{
  "activation": "swiglu",
  "positions": "rope",
  "rope_base": 10000.0,
  "init": "trunc",
  "train_tokens": 141100000,
  "steps": 8613,
  "dataset": "wikipedia_en"
}
Each number is 500 + 50 x the weight over its row's rms, rounded and kept within 0 to 999. Layers, rows and columns count from 0. Numbers have three digits each. The size before them is the row's rms in percent of the matrix's.

# down: layer 3 MLP down (transposed), 192x64, rms 0.121, rows 52-82, columns 0-63
# gate: layer 3 MLP gate, 192x64, rms 0.239, rows 53-83, columns 0-63
# up: layer 3 MLP up, 192x64, rms 0.237, rows 53-83, columns 0-63
down52 099:463518497479545442461523451463552529452504505508466377435556465596589587452461512510463566528574480534586579568476528464517455488503494492486445558393459488502450442486467455451548528399510570
gate53 100:443424493501479577544415497549529581574527537467474407455510449449526560559486449525532564482432405554421530444472499507533505453516458427483511428507455422486440456555440409509565556511476552
up53 110:501538448456509479492398443518468479564503511405444457538503506496538539527503549516563427497520544419596447541533470445501433573383454501494547633479515581533512511436534597448525513548491493
down53 114:504565469486496531515555469496482479534501506555570470433446450453475592531513441568527549470518384505357508494450571500510586433528540496428444462492410487453390434584474508535530514488522512
gate54 096:513550486473597455539472406520512476487573462514543456391555597531474573516538492474461502500470523539466533485547494449534556459503380531465466495460495530547551485506442504573456612504611596
up54 110:414480476518472479529476431509506426528590498515399516501534493419547534511508460466501477477563449492406591471525420436634511499562468503480570437443529579524501425565506536567491527446552554
down54 089:495522469463540431529510504563522514450487469484552506575503482486405484582578574512523491548509542531431467579444503505449467500578575427470427489463537458431495415453629459515521490538448378
gate55 093:532464597495604516551568538482518477431477564489477439438458519550520459493562448463429511448533492487612423568541509607545543524593419500503454472550469542489496453490553525525547454589519447
up55 093:450569444456523486456410525490444547543505387533504528455555539564409521515518540517541460491488552508464468506497480539444543508427451314481463516475531471473510542515512594472492493382457539
down55 104:593490425504502428524537490437547451392493489523514457434348476436525480456462488530454489531421452429452564524493501509559515525590433498478475495483480612525505516559511423435559527475451477
gate56 096:530484456494473513497485567517505491503457541477489437520550479538370483539464527488562428568551523573433430536493608546566550594574516433467463414502500425478455490519573578536448561431494451
up56 089:487466496483364507446470448473506466432510506461533499462439475556488547519479436464515494605498474511467376466407573578526458503629549530500484413571559504507503503483445540451466524595500492
down56 103:422575525411514603493561535467531592448563498489551446490562517491523538458556505540472418494512575463604542482503415486531421554470527562494566507461468586519578485534556490498466592449493518
gate57 108:515489504534498530522496534479540454589567562476448461540434544478527408487492518428564442521399608612476468413387560563568417524528506565571480550486487467482555525536533494461478505500481515
up57 104:475422513459624524512598427400448409441493496586431511431479514498565425526519540530440573514475449427471527489493461510492519546411481474451480487454572541544553541512452482524524503573436524
down57 099:574513459458470467452508530532556526558536552417467515523517582504589375497424449442522487478559396566520419516503594511532526529474564499555452520490461468531436534507526418501526548597459552
gate58 095:551485556535481578508492491483506523499400473502461584483458512447492499479507480531533505474484486531615514586474514460509544501546559589476502433525559535601572507498579433476636394488547412
up58 096:544506481491466491569578504505543565510449484546495649443512503503540505536418511459515483497497531512596389468448549563420546457518572469592404438490489583506526509563551482533511451441443527
down58 097:582492472506509597529577533520485529433496516549540545503500515423494416547569476464520547440521406443508509479501513471434458509508616535469585554506560454605523496499488536505543383472497384
gate59 108:566466500599500442510497425485533533448581500463527591500524504566488426534492508581620511552592441467422516536508557483495524482551534503436561470515522430584403588459512502500486548525518428
up59 100:372517479461404453600535502521394546438454487547503473391461436510492567498441503430486448427496553508498472506576470563544448495466445463484541444529456470495518460523429455495510511483422412
down59 104:464513543512421474498480515508516483471545506521516546581481496583462476517509549505440444528481528469524542463519521553415539550500503447502585508424528565553509503427644433528585431460447656
gate60 091:479491543507465429482501467483607387470414575476481529468478523450494510535525553571497544512535443455460533471563478445477507534511455620489432392443478495526564386423579501480533452531497451
up60 105:552480513596501423530477398449508450520615424593424485497524587581446449464571566515523470477550467581453533530494478531467541497496464545498576530453549508476446509440474442540528519481424436
down60 102:484549497472443512531496464471402532489545489551522509578483455582504504441506455494486438512474512688438486540537524535507550410644521429520556511442482524538488496459419436458526516534457500
gate61 105:476488502490507471540462502503451523584456509418575420582466455536465579520531594524503485467475493551571443466613540488554539491444570546483515510485403506503447393539592462610530486519513549
up61 103:567506528521500494469531519493455454458418426564525572466497568489529479488558494617534491444558446475517473486402434539414480481591429486579504459507625530568504543397482555508465498516498441
down61 103:505473491423537499517528544531564567497576455428514478526505492489516379504399473525591499476488594510492536514493545471471557518547503537452406487571475580580535591522580460532494504486496637
gate62 104:534511447543475403469506496546632454512504509453506458542465470474510537536454465544449450581544429477536469562522438442427503524559535539412545434523477513577496486499464512556343592485509501
up62 103:404532505488583500452454478435528462411465477418525472480436467433547502424546523459448551526505488488547577451649602564527465495573466529471518570442446548546516528510553523514482566528534502
down62 101:535546462536484485538477430494470515441446470425366552423472599546452526500500456571479457447467446481464450454519571476570493545517464526499537494488542441457400577398526554532436487564499432
gate63 084:507513475555502465571589400541428485443542515553503524460551511566482498463495473518570543489498504520499453439528418423539459456458553517528489574516476508555515424407494583433548408534642503
up63 100:439564529477487502400523467493559514477494614484533467496403554553565458465530382543448493466568484500444478428596535559449523506490495460481560446468538555499444538534522445595465499434491413
down63 094:524529496501453468441519456462512485538456602511500465493420440584487585395578411578548464594508529574441466500611455452497419500502507492471508501535499497519522518507503449536568613537437484
gate64 107:512440540496542528507479535439503461514549505435510483439441425509600510442550432468408475469294524501557488545488442504488482461552425514524530434497439494517478406497551463486492518458475433
up64 108:523436524496434452535488512468545454498522493533456568527491407446529459550463425371521512654488500450513493547482431501516469414488507461471487461477522432523524395468482417484439546396471462
down64 104:566511493510524580461483547479446448498531516474471566545502518554593431482513532443558542436439612460518529645537472488478427462521539531572591448394510488574525405510521530497487474502504520
gate65 094:531483543509468553480439556520558576477440542516478566458533496448435476453509530462521496442485553485592514496408575438450482527557528447469408575515472534551439475512507624569613460573460514
up65 090:503547444501569518582491548500552508402503429463463557480536548548502535465421569497575506504516562565461431402406496444448516551504534442463488445416413564597492516470473527447565487465526473
down65 098:497531523529473490444493414575553449491525481497451485504422469461548480425526468504465525456553565595497409550488488523468494524556472507520643653519510556428490537555516523412457433492443516
gate66 106:586481443515435571496486465586522536416394598443471511510435452565568432480369519509527546522602456550524485511446485536463424511511535518484475535591427504534433487518533497499492454524514509
up66 099:570452473465540518519445456388632481524486496521534518543538439485473449477425523498602521499552479398547570482532555603522514475488448523473509499413560572463468532474503514574525409488442446
down66 099:500496490497444503551520463487451646443526387410458578544414537476443447472450611405583525479564470488478559496527526523462484458507577483494510462529517561427474576518461465469464466505511487
gate67 108:517457571492513479480444454489493516558476504557446451425559501580481551435490463440448494597504476441429361465490478604429484505574498508463493529485528511446476501458534504543555572507374579
up67 104:482418442495515508422582625455473441455514524410456454550506450437526452553471577515472487470399495476590544438482511505472544442465491535480475494553451453500625562430483462554463495540541499
down67 118:439519542534376547596430446487553509548543512472528522451452419621525531514444497564462454571424572591480494531525484518450530456543476513484523506484520506524483475401434501498452490590583537
gate68 090:572411483441484512449485402455515428627577478508554475531502519448513499483464514514437508513560458521387465464513416535477553476479581458511574500487479422517397527580511434549496504505527422
up68 084:588434480372496531472438478522518457606630535549539474495510498440520543503411478520560539561541495501474438497519411430484510558496555477423501484413463523438490574523530523508452476508576453
down68 084:552442517573546489414458556551471527531616550476512589480522558481521437509375576469417481522584549567465478507425504484476548531478507456588520537557557493490513555522452547512558454573468470
gate69 105:493441527427503494438543543477521465552528535585550413534503485429445492519458387519605453424543556554485464515447451552515513512576496399495481548478467564451537525460460503528562384423473504
up69 098:538429392442418571467622488587488578477503511456463598516432496527525479550488475512479586499453363551520503456529554523536524515541545464490599454470491495505511504463489508504414480541563512
down69 098:449495511475516509507512504485512455522537482496583478532505518569440592448504479430439510527427602486466662457522455380479523455534432489570541498485385489515457552529499593454448516448519501
gate70 099:516455508387421563536444529445509548526467532486463537438584427476523507437555460433541459514451493485492488471505466523503507506538462415554471432372491527440458519485466488421571513457472352
up70 096:468570532469590479462505500477488540450458482495480439501475514577460497441460456479422458507613476438529506565572531560416522509539435568435449517437461631480584581553508532449446518495561496
down70 094:519492557461450488450585599541483445473392461512484460552508493488522433512499578440543545534462492492495530506541537460427532635504595505588482384537532522593547428502546508515485532485453539
gate71 097:423412519474526561549457428461542507546545524588585470468379597463486528495442436551567432498453456555540524446550410484541537498558466460538522471452559427515537519440519515471545477446482548
up71 100:531609474430511496523483550531455558472475563516497505506467500514438527535467538468512484411601517483493479549506555494487535437409559558491415576551391518533444515534522640519448534469497396
down71 099:538520455536501619509541451539547446463464421466579477443472512527498516477437404522495511502460462511567493465488436459481525524593410424448526504442504395488460516508372469530496524484378529
gate72 090:506476461480452490391403475531444443540482573469432449433495523469552479474459483487597481509579583562494470449476549575413497424486494532512512422550433519416523501421539439476494513582476562
up72 096:450585549506507425410504447579514446589503576482450515450536517472373554596536567589518445442585506556521428551481561463505475546508492499494522509433525549509522491487514579462521508447492437
down72 095:501554431431506499510545534557513398437464437571522472571488446504426627504469490510513353547422437456520456508558442541459471524492540484493480478511492571494556459533478425408498433525489495
gate73 106:497512618560516544489581543541470566476467510542498532450526442536453563495559460425487494440495385495542566592575521477507524464493440449533443626479472463488473499450575460547419570511512543
up73 092:507558535584497494456538522428537533437547525461499491462409519551431464576561428588505490556515569611516465475387554556439461530559427486497477400539471495451479527484478537578504485441453511
down73 091:537513523479438509473456484499537576509482539527479514479424475479402536509353520556447434536460432415498608501550503504517620403555543522419507538537561454495489524556516473550544550558509470
gate74 106:497503455509526532486509451525502505445436408549479544506440463553459439535477489566405587497564466531440503579505623479472448519542594491453480539550414569521531566392552464552485557515451459
up74 094:454536526415451491504515398500566394493453482502542458566470468517517480484559493466396627440525551500558511555508583551493405498457493435474504516501506553477538503470534514517533570617451421
down74 104:449444534501507569466585472525341553499527427479523448547550472509487472584505473570529592467537495504443473500450575489432432420509467487512464471534391472502446530395523561511505465447491530
gate75 106:574475532523520564499555523455504407517441556510478483415449559416510511490418472536588479542587542535562471474553507486496472544510527479474441465419588492484431551510439431496553597568478400
up75 119:572450467443367535494546539546519564526529576494561506521506432432528466407439483492491500526580496433551467520490418439581542485435551390533470567495455491458523445477516479436526502545469585
down75 108:584474541479487501622589490463466461426444581470487523514516515403565495456511457535545467510482484508496511475539492480553540517518499545477338516452530508408550553518483393491576546592507478
gate76 102:490458559505507369367439448460457464456418558485516445464383527486518536525540478520489507565450560505456521576499547448537483453546482597516497550555458442572512472475528419513470477433544480
up76 097:430462413440549614529645559538517439447500511425476484550441480550584442499446491502478498491529538564506510473506495473406441485506580503478501474441474504459487572502551592461573501552539546
down76 092:554439558527493412549551451485429490452445598495510483490515485509455559503494445484567441505524484478481483492460454483543444517449469598388559391531554476489506498426492417611582496428475459
gate77 101:557621480504558459471526536397496488541435535451456526484425509436573478597549515503508441455528452445546536492481545428564463639547475491584465423536517501540506493464539521540532426499456459
up77 097:513558425519518542441500589480551509427455470479473545431461519523506435564493541483572453606426460504562601474476459464541501462417539471529452490515545403597541507403516525426466443489547511
down77 112:543449491461481458444450518600523521544473503490583477479568506581462446358462476464468527543519471501513446455450489444553514469413451436472655482436468483447520515458453457450460547465446538
gate78 116:502445448454489530536453485565569515479516452492506521430492501418511453544558449460519474489492521655444496483472426511467541455462532444414443416553384509468450540570433467445522552491500403
up78 107:510365582474474492477442474595537528502471536466407544467475542506556446470522425428474446604383518542553459445569468526601455476551528595497564536520520514472519488483496463514520488492453502
down78 104:521558446565609497523500513467584507573505551542547418556480486532425551524434446492493467526581430435525551588584497525525467538509505535498572540437600530471483480504547541488398532562537567
gate79 103:538480554488562507432592435512514525551521591552487444478481514464467609439578490476402505400513498459482527597452448465567533529528456521455395521530510461519516515568559551509516566443545434
up79 109:471503496605528493512459417432473490387488416483454472508498547503490509465490502577622491460501507426554543507493546428423534474526507530369516557417570497448453550488535448512426432496486545
down79 100:577552581494552423409520504534471471526488573484484515447505533557563466563479506465492507487525537394530497578437518528544475420474532472480534450488534498438515468383554554524547658551516550
gate80 100:499502476545477460422449528538518420532499463538480442480488512478408523544426567552630559526473532548491532384487467385492550461471591450600513475502567540515573461551563509480552477521524500
up80 098:496427582571529542438542480439481536541532453619421512512506519493452558423523430516526503546534471452453472435574534481525488501483447642421543586528507524483528466478498390486487566535457478
down80 097:474541565504374461545519558437478608506410498545610449560469628475507441493482467404465480481460440523591493562461533550530504492534477489485458495547513475485474583461453557515505470447543505
gate81 102:568519575491553514462482457549517506459496406446431558416454489558464464413518509526633519557481435524430494554446440493480487486426560490473469521425642493468526440455476460498484516506489425
up81 106:473426509497509572485431565483540579569576563465569550445401469530506531379509417489522562544438504502529491449480451496494501530514497477466456396535491487580557489420484536513510382543472549
down81 094:529469534482615513415516420468524410480464565509458523462532467601493465447477525542504486484455549399516592528540518467501535467431538524448351462517547563525493496498532460496428505606463506
gate82 078:392522571427614510561461503497581467505520598542558510522598479441436508471503459524536425453493495501515525435508597471511489478466425542464472556484569581559481458467568445571465497528511446
up82 085:544431478546532531458544506522466558577545506434434504521446505566527482583398598620504526585529477631550512520515510539494512428522510459488542526547516487552596483543468545533510464508542586
down82 087:497460492403394537459426533440522490571444556482477441458437418499338542432483450538542570464499549507501444495500591544500476455512495496469524538517507437554472401491549497549476523574521491
gate83 108:464499472430416480467549501525456547533480495443454426468548441549525456573512536482566448482611479460406537494489543507496469413546457455441576498392408497467440547483444499526522607570484490
up83 104:623425478496522456517483491457449523587464440493470551536500445414470434517529558505515446530537426511636495522572570537509522482441532506381560485368486486520517495535506481518510452501427492